python train.py --num_hidden_layers=8 --num_key_value_heads=8 --norm="rmsnorm" --rope_theta=409000.0 --qk_norm=true --attn_scale=0.206 --parallel_block=false --extras=["local attention windows", "capped logits"] --init_std_qkv=0.0388 --init_std_up=0.0388 --optimizer="adam_variant" --weight_decay=0.14 --final_lr_fraction=0.0 --batch_tokens=65536 --dataset="wikipedia_en"
Each number is 500 + 50 x the weight over the matrix's rms, rounded and kept within 0 to 999. Layers, rows and columns count from 0. Numbers have three digits each.

# up: layer 3 MLP up, 1280x320, rms 0.0589, rows 364-445, columns 240-319
# down: layer 3 MLP down (transposed), 1280x320, rms 0.0433, rows 364-444, columns 240-319
up364:377518560457467533506477396512449572494537495467481469479580439574517541521565448448452544514527623528486489626455516461584501473603566560478539503539518504548495504587564426519478419444535500553570499471568452522494533473533499527429438490
down364:499502578432485394519527470475515420492469430517571540457489525537467439493496528492531526524553398525397524431518523492412526500455487523572501515461409546576475432487450524521504409543460541484550501575501487501582439502458447539531629504
up365:566504504525518534490530462537483586438505463503425582443469448622532496450443461433562495462449575490452462504515551443496529517591409404502545491545530513445465424452469529551508439569473463441497491627475452513573543555557430501484531440
down365:504484524534519480555451541535506467427429550530504548507526555311590424429532494495513514573469472566464425508437535470529538478499597499449497480487401371478482455543566481430574533535449566538541404529503562551446450553437566455511475509
up366:414439502407484590510510455419522569453512500527629365446523446462489476520524544448534429556528546467526527530407438493533548530465530506448473505533485547589563564455462413570464428472480407502468577473585501489478454476473476423487477534
down366:506505469437534496496453534416526445490528563484531464483427526471446465495564445527488344502465495555492457518490505515530506500484499436432582452409534536430574551538507558457523492516522572455504430601425435476544529529523486503590478566
up367:410478652459527555522495554490470399433555422501534529455539521461569522571648591455464543591535455533508474447536441443531437468519490514565497633588437514449451432446471411529546420444536458558559561643505539439509557458465495510460501491
down367:582505499548535564406472602486474530548462576485540538561497537504442469549519550545352491500475605472501459434575486541557540536547520491582491514539475487523659456499479519535488423657505498544601529477489525531418533454571560581521485456
up368:499535453421517542446641468527531612349522498503577400510511502444526568549441471468501445494490606533405443516580425467509529576550564543454541533450564449593494563588550474575451482469449445412561500525510513525422547508489472443485504523
down368:555412460515501538469438554438381493495502403513421539550506431465458476494520527443574565604465382518556535508550426441468510489462475500443531562517339524386463403574451430476431449529492527591512474424525519489573541538446462500468434522
up369:515527531528478449481404483482500498468478549532434526416414470583438455466461326465485500570485459467560451558433411502455410492473513454476470429480431514454621487408448459588489476546550551510541473639444541491528540422522482416480503509
down369:518493667518530499443497557527478558434576441498511569458517474520556499529443498421464485563560532500525493467504478451540495501572580529504522486526530524518454463502424635455524415561564514532478439463473483497566560475516510353439527497
up370:494470474539534457520556409496546561551534513489573491448460435560456550486527462499521483520452480504514517536471520472564487547473532561558436544490502562462467566586486536568542482432519542488565476483596553530538525536502473499479511525
down370:479559511534515501622549514532486424515430499527446499547537545484563502527462556562504512474556501546520471515467504493410539478611478509432580488469529468493505471526485510570455555534493462494445474506476451445510459522482531483497501467
up371:514524447428440410447415431428449582453493546593491457432459460549451491489504416561524510470624537371426497630538459533456503540556577510457497490486543548411476499506460536481473476521566562519468473584484518502494561494506567554442493533
down371:529483505452450520458573406469561478458543499445483608439452510380519436511552513515464540491471501439510521611499495465446617495547493464492518466498464447495592495470505513542573553482444524542462564531468545449523525439439500452523533433
up372:505463532521522547510450385462553494494552450543468524551498508471584609496581520485493614528441543499602471543468610497589508481431491525407652419456412452544398571456467499465486547548429458473484549513582558485577460445520573546572503509
down372:432514480443512560436505516571487512548564384598605580473541431525519465438530452553513589460448437542526561506420537604412498493491491516437470498458481488556564567559464445588440438548471481458508420470360470448540484442558496528468483475
up373:519509526534455488487482476560453506517445529540534424575459442494528556445430466418511533527543467485551495562540463509456411624506400430458500468489441504499389511546440486508461542446556548481453448478473535619596497551523519506473533465
down373:523506383542433549454555428452445387481497550551557521526468500541457498522510537593456634563458503525439405503457559463557444490406592557501511476514523523582548594543497535530467427463481399574403493537600455511489478479499547460531587547
up374:419490525516525436488505434451439488474543495559535508448452469470508498501463596518539479409532504456461503540541514493584517474493481531475492473484404539464409425575477513518506559526535577449496494467490457625513417519475478510521533475
down374:613517405468514498472395429498554522498493498511451555571486510521403484528568522606516471499510504503528463420573485468472569517499438473506333471451469460459485478523519511513499505456538420409458537390520447534438487524619508508483406405
up375:438568468539501482468501538404527485482496569467599460422470483480482512569528532482481594535579511444503462574391417547529563562497586469561570516558463439434479472581486375491466520541471524509509396530519488443509491500542520621540487483
down375:467422614549586442521475556540475498519486610457503584542503529557529525488529513485495489445558523452479484423556492471464510496544572588472511542446563558483385532533521519539507491491477543458502525520468500468553473529544543500373557510
up376:483538421454529480500468472545526466450582514474547459364535465521475514484446514523477553517469503497512520517529441525618520586544589484497542439562467425432584541517487574437474497536437508417480487545539512507462484554554502424547560438
down376:501520437443563508551533536559500445569451417633477477424524520412480490535462542443461376450410576584492530525423473516408430467580533490521462475563428474558534425599468445467518526497569474492490563487486474566645483588408544477435479512
up377:417542449474509585448513431489468457604508444516416515462473412471540515554509503492463505483443604479522555397540517495561585468551503501602429567496442571608443524445451511483454537381430606464502572521497434589447471422436466499532533503
down377:521399506474435554511521570550524487523431491495506587593587321537496390483507425524458548441451512469577539550533484543531540607520504508442446503513435550488568541415519433579540538514572492468533519357465458513421545471470419516495531486
up378:473567485562504600487499515514496528399555456461527442567514557509471535557512575525424517458505460506474553478498536484533490501527541474498472510521538525496425494453476436496536487489480490588538389516508426574501489485468479445534487474
down378:549498475601553524537481505405482487462498549558545473449497512493501537462554530464443449596502481541556582488520532458499499530493529518521484545493442536504485511463559521462509630462431512563496535474408501484447407444484504461473456509
up379:496575466443411529515475416532532506448511547451446493439546537420494465444455547494491483532497506415460561503436515512558565519459543515426466416453508521515492539540494434497505544463496573385522454599443463499490499426558521380546454491
down379:539562479462464505487445517536553552458510508602536415502428527575421559512564559490532505527461509647436532422460478547505470466508554398458443551586500497524542530430512435492510515584354542514520486421565492466521395390445392535531437532
up380:493437494463437498448566434538465533444507500504425554534503432517598480539464594429505527539484504537546573540519527431562512412462500593488481537536441571475444532551553445499516540432569423445466399608626603411432610512515452547544483491
down380:550462466499578512429423464470507477512483512498529505488408588453525490459518429551483525518534485503525529516462445485554534524432519478541544520538518400528558382487416510457481487492509515470516536477439365483576564557592472617577469457
up381:512475332484459459453493450493484456436499629514461583469578474533525474487463559569571503454472456536526532593579369519455377494519469505447528503508401522370455519548533427518488527529513573551456577591536439552556467435497535495494483497
down381:431568476486509522501394492515604492477465422515473424613531530499488527427485474442506501522496481489497487463544513386579379580530428544502440451559511561507545547428462487443442477530520433546533574514563523496438405507563472430553526487
up382:505516479493456474455475447535384479488581508492483497430458437529467491440452531467512589508494509486452579547428547481473461424501504575487527529518512557512512517458486574515567478510459560510536448518481506555452487469434485489466488515
down382:472476565426402506466432477480407565523466551561488535489576547477508497571514468545464491520439538507495592452471416473496479556537445454472501564514454451543536395469496513484506553567453475445506471537469542423479597536517517484535466451
up383:507517455464571472454599453497474416433563542475571524541578446476546516559572621440550584516506456496461593550516491573490432520491531485478543509511487427428402526531495457465428522510516513484434492527433563502536505532508515485463363521
down383:465477469468516635564555562566511547417509555607450515485442512494459618453462423553458583522459481432410500511556520557488450544555434521457578524465428438534476385534441465485520530473542490549598522561559482455524526551558514608517608489
up384:463505573429507486502409411507462633518450551453507431552466414463561433609413469507355542377413573510571481485456501413527517520558519469427524583449503414492467396491598567445529575380580460519472563547499515439518556474578550438598444444
down384:523461505557429395381484416493403534543515545483576456454496476495486512547458469523487433453565420561463430570438471483434412448617499493474550517600473432460474454540494469449591508527549440517458506508514445520524524499582444564535541492
up385:442531490437547537520499455471463515460520514454510508578502465519576556579537600553456483484609477466523561456491497534483501442551518473464536486510537499455400507462558440519522446502440489491449530566475494543512450485477452421422502502
down385:507464391513552536500517547475553527519555412435475498515522510522476492519498583432525441526496560437450552524504424471528524562454586517469517441481525418491536434452527562385482576525528589446466519453512499459511545542490468525447478522
up386:444611483437441550460520491486426513576371549531605514555482539530459540488553475517546453512436522474495512542509457512475551456596472520342623416567537415563515457467532493512474555490585497528467471484534538532550514525476595513584533538
down386:555485513564445546516488513505408532498497707559571456539479493430515514420507385491540496472523542401503561510513493487490450520482490441518518541589482516606468482474419490495527486489524444584554542467407430549496506530521457557510528526
up387:440471519470439524492529430476489488541485500540533512488521522410463475494588595525564513498431546583514513508511509536497438597517478449412507493422563417534489435464466563434483465443598450491559488518534427490543554492526515444468598470
down387:564594489564529582515451476544474559466496497497487518572514543583504556488438462476537516476617519426477547465484554488453574492449484606435449507541457450527568451476550478467485448514443486516448487580417580476474497477456542513502434502
up388:492521520563571462463505459384484485426517552501486451564444514549404467470428540505525526589527551455519441509537400429513591458456564515373457428472420458520546560491458520448571537483479565420520504525432505505524510516524444525473502518
down388:493505548521574502468575544471440510486517489532508474608391510461478527529544471493471519510523518471603424455452548515490504493472457467525482525564532560497447422511493504483536401538456491551456477538561484512562617519500527546479451508
up389:573498533485412462506584493465518560508571546522595537478555488489535508520521516469538527490478478461488517518463457430578520456568507532419582504555385371506480495527540546511522484558519520481481449501524515450435519531415534516495490498
down389:505500522580543529467405513483574468470522527419603464486539505445460478466540491471428453479488534494496575529460528475593585453427464433552450556554475411460482445522484605570593449545494410489533541507474532459574602473467482553434522458
up390:536497449526579525428580531469507533467507447521570461565559502503548460532525456483480541560520439521429522558563449509444643466491548563464563501528410445500548510479558503496448508501529495450457466535473564585441397512515479546512418494
down390:514459498560542525514504525447443427537537483546524525483400429496638520506524578510454419466477575568557432489541492569478466445550461609464506459423561525491441557479503475533561568472481504499487531466620562513621554495505465443419467534
up391:483577568521435577532493448464526475549587578529549565490539456412457504513465469483532538572562553525518505416559516550459460509511487485519494520490417446478505447482486551496460580478585494471445467627490536496528462511506509611500487439
down391:454475510549551475498508486457542460479457484482523511395491581546454499528494517533463434474519532502448425508520545540513515518484486569493561537478493479507442502515426450453564454487562506479513399453511467434522483471464479446511531524
up392:429452477460379472462452488407470584480558660537565524541400530546489535553513531498571546455546511534442540582419443536579502472558546426513488564599432497414416506514432515461567416470582567532561537499593478482523612464623528488451498523
down392:480481494471539463473523477537498566537464566505448434536519502484486422476608530493559644419435502478523507512518467582525550445471528517528547448392456550487503435576632419483530468460411605489500527480562433471568456391486367526559531560
up393:488519462471488496531586423515508545581405556488484505558525468516477402524560512452454499426473540493453468609389484570568555493557515507471490570588534565447456580544454424513485438494540455419538406504534481521555484514440486506481537518
down393:489500562488524563554469456495518402531510444465444447552541607440558525511465579464563466540521496521580549471606471490485407561512446548528508488516549505415527470449369484488371504566429567613485524499498538449487500482577493460566510503
up394:471536475541525594527465519538463547467409548566473500557574474495515479452460563517568500527536512482539543567544435566519478452503505465487563531548426532527510459546476516531518465509499492513522533527506486525532413497534464468500530436
down394:498467488482512454689576536488474531507434503504512487530493514500476547527552511583476501425465450507492492562552501587472498436449574515399435500455445506536522498502504546480511394512486452494549574479488494574443490519403542442479430492
up395:394496573489482599512521464558517408449488568494547552603460530516497483605491503495495531417520523446469377476521507531525515508534501450442521487528446536510432492550410449500548424488482457479533483523444404481514503527556463509545494497
down395:494453496480483478533400480526519539517484473428448475490491443539556507515420485528477447553496502503503492510443518547427409423514496472464452493466559516541555527477573457440534501542456534432496442565471485541441457546506485421527490526
up396:527631497450605469466434509444496513480500517441464431471552497520572515400372440443513525528533531490503450472459455468469495408487500479529575477544523454453471454526579520475456630491420452471513575567542571526389442457519501547477472463
down396:447439520427511395603550576445406515557571584434479529515489447506532412540474471389505415560434559585430516526569530550613506550453500512428402515443480491567500556390486464511522479520493498552559525497483459489494561384532627530460436480
up397:492513457451483503462538461514496458524531539512472476526542383496464467585419503447532515440481453517515443534497460568517443490564537518448510572574475522394580528561513421422421491535510442490490429564504489497528506528486565597441430480
down397:415528509494488489464505519449504582501529442484406478477431519531560405517470548438547488426543485523477518465434431539466498524555451538558524513417578483523387512564456536486515449460520431494531430452601396555510495525518470420564487573
up398:454454539503459571462554510526474466486522424481574543450509546542530473461551560513511501534521531472506435555447473447531458521527522542474436467448515525437452523493441602444413479483500589528551482441522481484452569492465502451548588477
down398:494482476474492499540466494532471444492448512549540456529567535515552428441453565505502634562551460501506572471481515547499594583555407447520572432496471480505475544415533493485534561509557419442540508547457513508561501479528453525496463482
up399:528544525459563471506482467517467474481513513556565447506462592482565535509452504518491532489577472532433588490554451482423516554533567527482489477494428543545558556450513491573512552405509526518556497481584474539537461409573533496468512534
down399:508475578484501483513439450512488499488576468522599468503473502471531537485493516449521538471544500545381440447511620505489506512493465453548504490486463456492448519476494512497553455512547466508416500570526530553408436494460547557548537529
up400:475488433454604523513505508456495494573573484517513490456482456533519434467450481471443492535503492497469410534467533517559553477499487423494501482517471484505461560521466458543515456551524609528599488501496541531408477474481464444563564514
down400:567534540513574510563563509462460490433422518574471570447471490578494539507461571477531448502507564508526423498516559455573548489566434466545434491495515485480562461490525496611512476449504507480412476512526533604530485518439502558486558450
up401:519567554460535539440539541526493533440562568445472502428500539387553459438454561450532502436479455447440498530473457584523548504560469423460479482420529502481468500541448528627618521511417531434534468510481485514479553515519479563541524579
down401:523457511538432465526472464505581464449573557424527497546499533514525462401539520478479440514533451502516582471513464497565507581363560616457543436488469417586499462481497430445555485573511516531476550485475508498547589483506483506495463566
up402:492566506469565481514464506425562484494552523404554482594569585449562493509529479579484473504456519604464463510542466489547531481541541468543570621474497553457542491612497585522496490435485480455455440497506431450574514474569477470464534517
down402:535530558495517563554582514466478374502455554476584481495498504578491428377497441565504645478520574539578442526522595530503429546548593578451456545492462483495536510435543471472546447491514438581603472554391541469448517542510536464451415453
up403:532526472378470482492512436426454530427463557538532487424534499581512491414550460456474547518572443486475546530439561525523574463481488572514512493566474479461460481470481528477438518526496484404498574593503548528518438474444504509446463469
down403:456540453446538478330507488553482488559520486487486508479453522567476505489466494496509513426482484420544479515497481459476450533425497477549466403566504484464499416485420471431500395494497522498538489538497505444423528652662533479518526481
up404:534441571493494535432519392480437497518583584461447464512532477484405522575549467481485519440591583500428484508488573469490554521449631507478512544446532508487448440494528624451486495506486531477517477492588541511518545501492537510610477503
down404:416477498490506498485541534515557463410433493485377541390444529539600496544497486401485542457480471549523527487575534477446546442440562508532513494489474449498436571451477578433461517486501447526473465525508492502421477489556458593551466533
up405:535484540501455458514516459501472451513513444426418493435523567490475428484490457573427537562517491483504480444484475435507570490525586445497522513405434484549509532528532505484564448485426483545503478510542530429553495447445526490513590519
down405:563501483524544482508508485481460523588509530512513521516442503487493480500486604504542435464518477530472500470455464493517515481509480577505507474546543493523518488513506582526558551470465458514484503472555477480591508504437501434487416489
up406:501500499427538529490425494545499549488562536483508467405599454549578520514452493533477533463450521457530443480493541560557422444496414423540577538569483480476532449503538567435501546545498452494544478536528490450456589571495466566492590496
down406:504607580499509401502554496457485405543578478428504432460508464546477581440573538478442465563499479540416495459452555464499476592448478551490461423516546491385406526468385511528561461462565532470527506509494441503473599453477512509438500514
up407:511518528423496473449573452544489429461419510354451546612524477537425477536397480449563508669541442476426531484539469497517453571526472502502580534564562535419422450486503622464562472555534454420492576540529452538419445492479399482434572529
down407:549531518532521433479378529511618586509520588423484466438515454473497434455545446501543513516484480517495507503550576505547445534475613470487560540550495498487451487427490442552478487472482505557469540368421426529550514468535619521589515491
up408:537533462524410509455489489543453577536473532431514491595536494361512462532450526566539542541471379488464484521506490449516487518543470547449506657541528488491500522456459534479502532559507531471499457532581523425511485562555450467530389465
down408:399409468479526409493540511479472468512548500622544515481552410489496518567484450442471482403463481407502483518472579463385485475437545527492577463500534569469501527479487464481478509440505579472512502487526495485490557406515461442463470533
up409:566456444557558552480489481496476583522514530437472555533520514518576538429485456427566504472447529440500546418487537447427566535553447494525520523461452472488463452527553567480535376473540482536502489470513528510371548487473379507555527491
down409:459498560458470585574540506493526459514515497436586531472602451559482518463498590563505595447547551435459468450580487495524510411457490543529619565499471459503547482465535493396491466407513443571521522507379550498514559423566578523588494572
up410:577477476427473395490522478435459591475585477440586475424543541520565506401528481492417518567473396556472482462482358534492527457567456429469557536533505480486534534575598530538573575495410469489407470516479319595444494497536548501429551529
down410:630534501488508471483446557544495441509397484571490592497497576447488582476508394523464554507563567441540409578540518478465505471473360424488500380513450452573524507431556506581441513555459493490500488540474456487511516508461510474545476559
up411:476536550529519561515436502472546548556593442453492439496483467538574560495469512471578505460484470508481463498554411560509481495561544437488552546545544430571447526490497438522516488486417592477493509502446407582470599514503404448522473540
down411:488370527418522456583521449462567511483361553529485512491570468533435483480475503511452554467509562529476509496523435469526451433542494578550448483532473522462570510515545539504485472485486443514536540454523501474408468462560494534498495404
up412:522579534511560555469513486484482446493490389533490458573558486538485556475490478489552534446548544453539540504496451501598549521531540524430495564510507485570486406528506533559386447456489547423429468528442602531484498539527464479483447483
down412:465443476550546514519541569471528457549528525476514416518510466539542509441458539505560581432520423617481479547498577491535540491465494515445577433549516493518569483428386408516528501479513488581487497436466479569447561514412521473440427432
up413:534598443448569595461477490524428495678474546408461515581442454577542502507478526431566486615478471517559420541538513557593432520509447502448410567538479453559558498523514551418541508458435573494528469438541424515536472449491562413465523463
down413:448474568472579519537530482562582560494535459553532515577485479538533548489480656435460583436488452488523483473417499454442588651529495580505440419437498501434572453532471512431532417578481462492382562685468509446477415430448592472508535468
up414:555542437551462465524546451533543463538500502564414474582490558502551511538524623427536552450446494421491546474539428484422525573542532544483414559507486455500451456485477469442538464509446549509480582479621512617514450539470584602523453541
down414:559471473568483428548392552477478488478511475510477499555478478482600481516526454486511474540489422426414512461490495578567446509506528492506533514584382502517473511519508481548504505498571532452522556556477475529445514489480425474396464525
up415:509568450492417554451505436442533466477505555583502487593451476550438558555521587515523514485414458582381467513477478524602495506614529462430459536531473477368537445608392527482461591507455503456437394560552465427360536527446543425458568509
down415:560451505493502452504487548488489500445505572550528522453468401510449475473534507446500524541483477469519609555527510550471491520494404479383592499512522489579598572561448543528572451530517465485459646545424473488465443310593535457382503573
up416:492462464433615487458463510514570538495556515484534399464503534573560475528478511434545605524484431571514426489383539454558472478557584473537555443519512445530498498480507446457528547543468586547565407535473518476519546397493520576425494528
down416:518524492493412525395439470430492510405415557612478515513483494521417480547445543529507566478528511546533445509600499559463532544448476611459508549517482514607589508521485548494556563498472490460480508457482506452556521495490413517523618555
up417:506477541463564532534450476483451498520512465444503445480472457471540504451528523469507503577564483551542536504499541518525477509479528513536473432562475510404473506589534476487538517508447495480442436467576456417585572517521535490448512465
down417:447545519478503564675600488503583493465563465523513552546463410489522428472511448483506437459446504523488508494525511535507517533522493496516478506504473569533513466498364461501439470479468530588550497594491555462482418506418548502498514476
up418:443519464334491567438359475499403520497548458542457464416493568477470512455535546522552545480543482596475424479375509461375538442596548430557464521461572445432450516432469471542524452500523506451531539425462505484502571374494544570451526504
down418:482461529533455410507509607547488440526489490459438533556444454439472439576501610488473457443539516406526460473536511477604458498492593529577483489538489477487564457513556486541495489457482461515531479465465530393521440544512435542482502512
up419:538566453467379540447499488484567397517583514492598463556495489445516498496568586416492414581490583534449536450555440509570592459593548438506446555461558535595483497483472547587432587578553479424581457524512493523541486551467474580417499515
down419:544463500599465576487443471466564475564455607468445553445426518490569566484593475494590490540530482475593498495529553532546473464423504460433518405519512615460575528423548419503486578569580536510464543542555419480536469377574483526463545403
up420:541470460488456527480421529484485442482517492466452466437509477508475525447600502602457477485534475514475582494553511596630538493477455398501574597491449385463417440471517392528617631477457580410502494494508537527569558396416510543528457477
down420:564577458536433517489408482590472444477454509451503540595538508437489512426548449419460432503480531556454488502514578497491565509499488522426440491570551412467527548481575525435506426537471487451429526435483605432446450415516512525516648401
up421:467553421533489456520531465439468525480572476506455433483524499469536516497452521418442447539532432501541528533481470544566529540553351475528563531418458491526405552501513453570443482561459545571535455435562500459588510493535416409486502526
down421:467563529559427495530680453551476488462411565479419480607510448553422519500478583548506423537506524493435485544543425517515538562598458529439492466499412536490528424547495506509515615570376496574413611672454408494517452413532474513529488472
up422:571497450478575551498477464450534585510569523608529375571462459478546559437456532544641504497477638539459436582406476530624570531489448493503387532511419502495489577599503416592491508401484462542522551563455578494592529620518426478429422524
down422:482481340565523505439415553495463432497459441542469500524563564488547568523575380598550518568605487552608503526465463518492439483465468546469507549469610522452472521518465464490436501532521616553578467535524488594515398556435482464529491458
up423:488547494468526571461529475561574366531534495429452466509489540499584499478445540524493591495556454485472508543552509526467503571519449448506500560479463492423394496559575527532548511379464475524388524430566534500400578463537429482437508551
down423:501463447511466546472530502493550605532416586447522498401462465521470469405427457437519493439448457446486553511458499496459477468448519564482590456457597514500552531557533496401511532607417465535510566456367503576525513475540542559486469542
up424:552500530474593444465414439513493512532435538534472448481564563506493587540453485447534514521554410439422520543397522522509528492512479435478538514476461454428613473477540440494648520525472568477453558533483474466528486503520549566470497444
down424:557502474488392436457525474470563506494483455553496544410475464467481451484595431486516493504511547486498552533421481448541496534546439412516469535498595509479461516394537427511515595479496476470489532436484427527547492462489488519497497491
up425:511570497464467505504458490413517516535494575516504528622564476496510486536536500519460490471485566573480505504524437562518424534478532502470546408546454420498509421547396527511518473530470510578584527555527468444430421472506459475489473538
down425:489401393442538526438536481470438569461488522494444485433496465428573459502508552458463456530471479484448558527554473504482467467529568547420520495553446509513578462519546522459545441493562546428535506448491491513553570447483496495553387459
up426:480496500467535471521487502476458519576468505454466509483484521421425507469461604524500483498568458531468497515509476582532472378533461475412472373458446496514464481527539462508558487450479546470582476597506449564507456469478454527497455431
down426:440394502429511515568474585511426518482488586448448446531532535470492502481467451538537493522562501530593414472558595561472470486590497538491394508467560497589529496522514529443576472504558414522583537532465436592494484579437471527472416464
up427:513581622523537478480567494428393529534421533459503512520464457529578552478587467458463504501423453526443540512597414535502533518454455597390417552535490559635477508445500516492520447430465488474433455413537496473486458473472484519419536475
down427:470378416422452440537463456411525552492532498519508542469531524438550411527599603508435452418542526529490493405539391562556478555499543444571536561517447469547521443482492476498524503562575455500466469526445491492470545526526509486506466478
up428:399521469481508480463462477470517508597432551545531479461497508430523489559478453497646536539465420471578479413483426483518614399484594453536552525454440426492568530599512500540615588470496530442515482532453464522421497472501490469491496484
down428:408502472520534476505428432508484430486432513468550468511496582481496520517502460561437456479523535500531488485546476525507479484516575561607582509506529533436546517451402429502472496422525576494561546416523450542497494474546425564512525515
up429:496553472394527533542463459442485579602482536491558504498497434473550546560535557391558481516487537413489485464540399488488585487449468474404485526515448426469473513549528595442572576523482510486380479545454480484457549552474511481524605540
down429:522614542470474550626497405484624536540443501414471529436520523440529479564539428491468511451494530578578518497504504541451543465462505602586541551566474581532452439451506550438475468596430548460484480472425513550598425458591535475531594489
up430:510543537451490529494542476495404538504509504445458549537531530451436491551460573504529531468504593455472477523491427526508506591521502481440519499435463507433496457519584485453439576416426425533492518596575558484403386499505504490616541490
down430:560467534502540480463420442525537535521590475503450494535480489546418418520559518614536558424564532503385493563354583463392511480543441497489493435482486501531530551401548594459525532518476520532471396455494522436545436563513492619498527472
up431:494486465452534536473456445428496432525556601504466517425490465462452507510510525495612417360462481390456476502522517468465395558509530542511485587520508530442471589440590492491592487454532563445461427477516558549587604531468487519548539504
down431:551488605496568443479444505462476481439541531443553437479485481510465585503502415428530480396471538600482470392396409515424492517464596476471472473468485604493551462543571525486434409558531526502466540488489524520537475526572490515499538491
up432:418527530520502490497586509462479445471571562451417522429474485533518497504476474391455520532515423459504605547507546471540588577459494558548423660476562525489438535523618531479542469448494508465488460518471493531504596424482529455579476455
down432:472462539541483567474475566532465516449469463407548501465496547497492567498470481553531489495508571550382462527429532493520438486469511408351513487523488460530454502536352491439456458456433507514542423434515562569593504551415545572496429580
up433:577561523481500394479419487488493489447545517435408450533462372511557525534441513412583524581442425497479468390441459470554442573502560442465398396494481499515553460530462558459467514531558535514550512467536535537545454459535555437523440491
down433:475553440525536420523507484446516530435502452583420500507460477588557478553460528446553433572515435489543471509498574472557597559574548461454502498503550495597544540474536470485597502451451518517479472400480495563456504543487467501580432518
up434:483566428562585607510471498502545533470504607625424450553508424513581655577550574399565496479428442567503509560560554501456480503461487486609512522545533524429495523542462606433499501420433546508431460531518502489458583422507570466449536464
down434:516505484417457514513560446512441364480540547529603447514406494516493401483501427529484640422533474458441550534430501484534478516467522431540449467458499589472535458543464467539528560550508453494496473536532525466456490529410452424509531478
up435:435552510486452549531426496560549557452501506521449498512547515507534515545557605472453561499534529461558504603430550536488521581423478437336549438427560499422508468486534420490541585383444524438495561485519488441476541465450454468506459526
down435:469466557523523508586422537573458525592518424492454536504519508469499405508471577466474534491478490457518558523499470518504437535493419436389453455414579582574597458517608490481518473557519457499499497481460568509478492496507427460434432489
up436:440545519476386545486566477437518536487541468571497495447527487386518554435455521482499517584400463439400581468441514480495483502522570513551454527548478442473383560599499556533524426515476551403515572484503442519497437541442450485526600510
down436:497503523540574504479563456481479481481465554563485465556430526514499467496506505527557564570540551480593534555510528430407398506531465428494482521497490499515550528533587481509543578548553507473477435481393559575440474463585578504546463429
up437:407542534479581468438462507427581481580470527551510452427534419520519551540515464464504622519479476504472521476563414575444546356522532461635443612466511528524518582470532515481503546453458408459510513481532447548473486478472514516467493522
down437:459471454485463520495454553504491515432518580512450463432555575525496497494498527428460513483552503500432562465473506426457441500408600537465454433506361390524446498553384541498405540540487474423526446507563467457489538591537504476461557469
up438:521541551427433438455457485500513463500512440443430466480489459480488425520447518432488600514550518512551553475511501502407494434491521498549424426468576469458421458532493534496507516426494536412514546441514545492506561426469543516538468561
down438:467441477630509529471468535558626542566456519568476464480543503503511463489508518600572475565516485543485554462517577433462552461483551547455492487453464531393509389434604433531535539551351499588477486453520545511530538478523476516471502494
up439:410496460440495496487447494597530545580519535466445550498448464543555519418512506476474511461412469487481524533484497529500585502613529500409358516533492511524493513495498608543608523476450434569598517471509477475447545466536574520508470534
down439:546658396460617484563533541521550491453597474487485514391441567458515543404567438479458459558524436571446549510496434473474385466499495448508554610567462423494529518572472429554435579520498496481455404482447492521461402548506469446494460570
up440:513564451531499456488509488534436485470495543445422497458522417439512551530550599574480546470556503459490581521464392572495444583527492487419529485465554511483464555590553492437535566476478544568476571475497512492476528445456479518500473502
down440:519422528559517487472487483507500480550485556462451540488534412437500533462506532469547524443559451493453537634509524560445573460457497496451511565516534488552523491520485533486534491554489489496625559556419457539523465514419453525611412675
up441:496509495515478470501471500447436454516467490502519463560494461473529531510574514506520492441497523531552510475516499439502512522508495526490460427428512497493481552579501477558464536460465527493514498546487507456482528420552440461530568435
down441:600500490519649433508546577512535448573492446524531449467481534601493484500491533423475430486528457530475503521461470505523496450494517470425493461453557462504479422626554544491521467475488525485418462551515527549420437509469419474524454535
up442:645596479531529514494519471413496482521486537468454461549480446569497563487518423461517546447500507463470572380530450462449527531507482445470464409425486543572460501587502387492563483497477462513543494481534483489520526460452564543606514485
down442:597558513504410523441499526399499547472493471495476480544476404473509460456480528474556472463595488418424570503437438528400531513533473513472550500427505422460490497452453522410526501483514408478470571436462515509602520497474520499492496569
up443:511530449458488548546460475398519493497516523465482427497406546461520489456494430464458557442497480480556518534497435492546463529496501457502433514519515531499539515524476508476476533497486521517521479547484503589508482454486511523520552468
down443:455472480531557419549520483520542447506556507501429566542465471480525422442551494523453505527513436553513512571533529462454515547552525503499538464443425517539464596515555454510525484549402504545493468455478439498488492412498483467460522562
up444:511507531482619429505488438480533513567508475483542456579557529564623526533497602474486474512550563460463486470478492517538465535479483420522437485450523502566556419514501533511540479416527445547549498537446453482422502423505539429521451516
down444:606510412482464466470522487457526462507570449553486428437471593574493530557469526493479558532485473502368485475505552504543586603503492494431487490510504547530568571459443488578589442553547405540480427557534494497491545544502413485526561497
up445:553638483356453552508457538447504454409465526426456496474482489522500517530447461471456471602475507608517545511480557505535567442552537487508517552478440517460549460531560504533478510469496451405442510557559483581556526397446426519510558484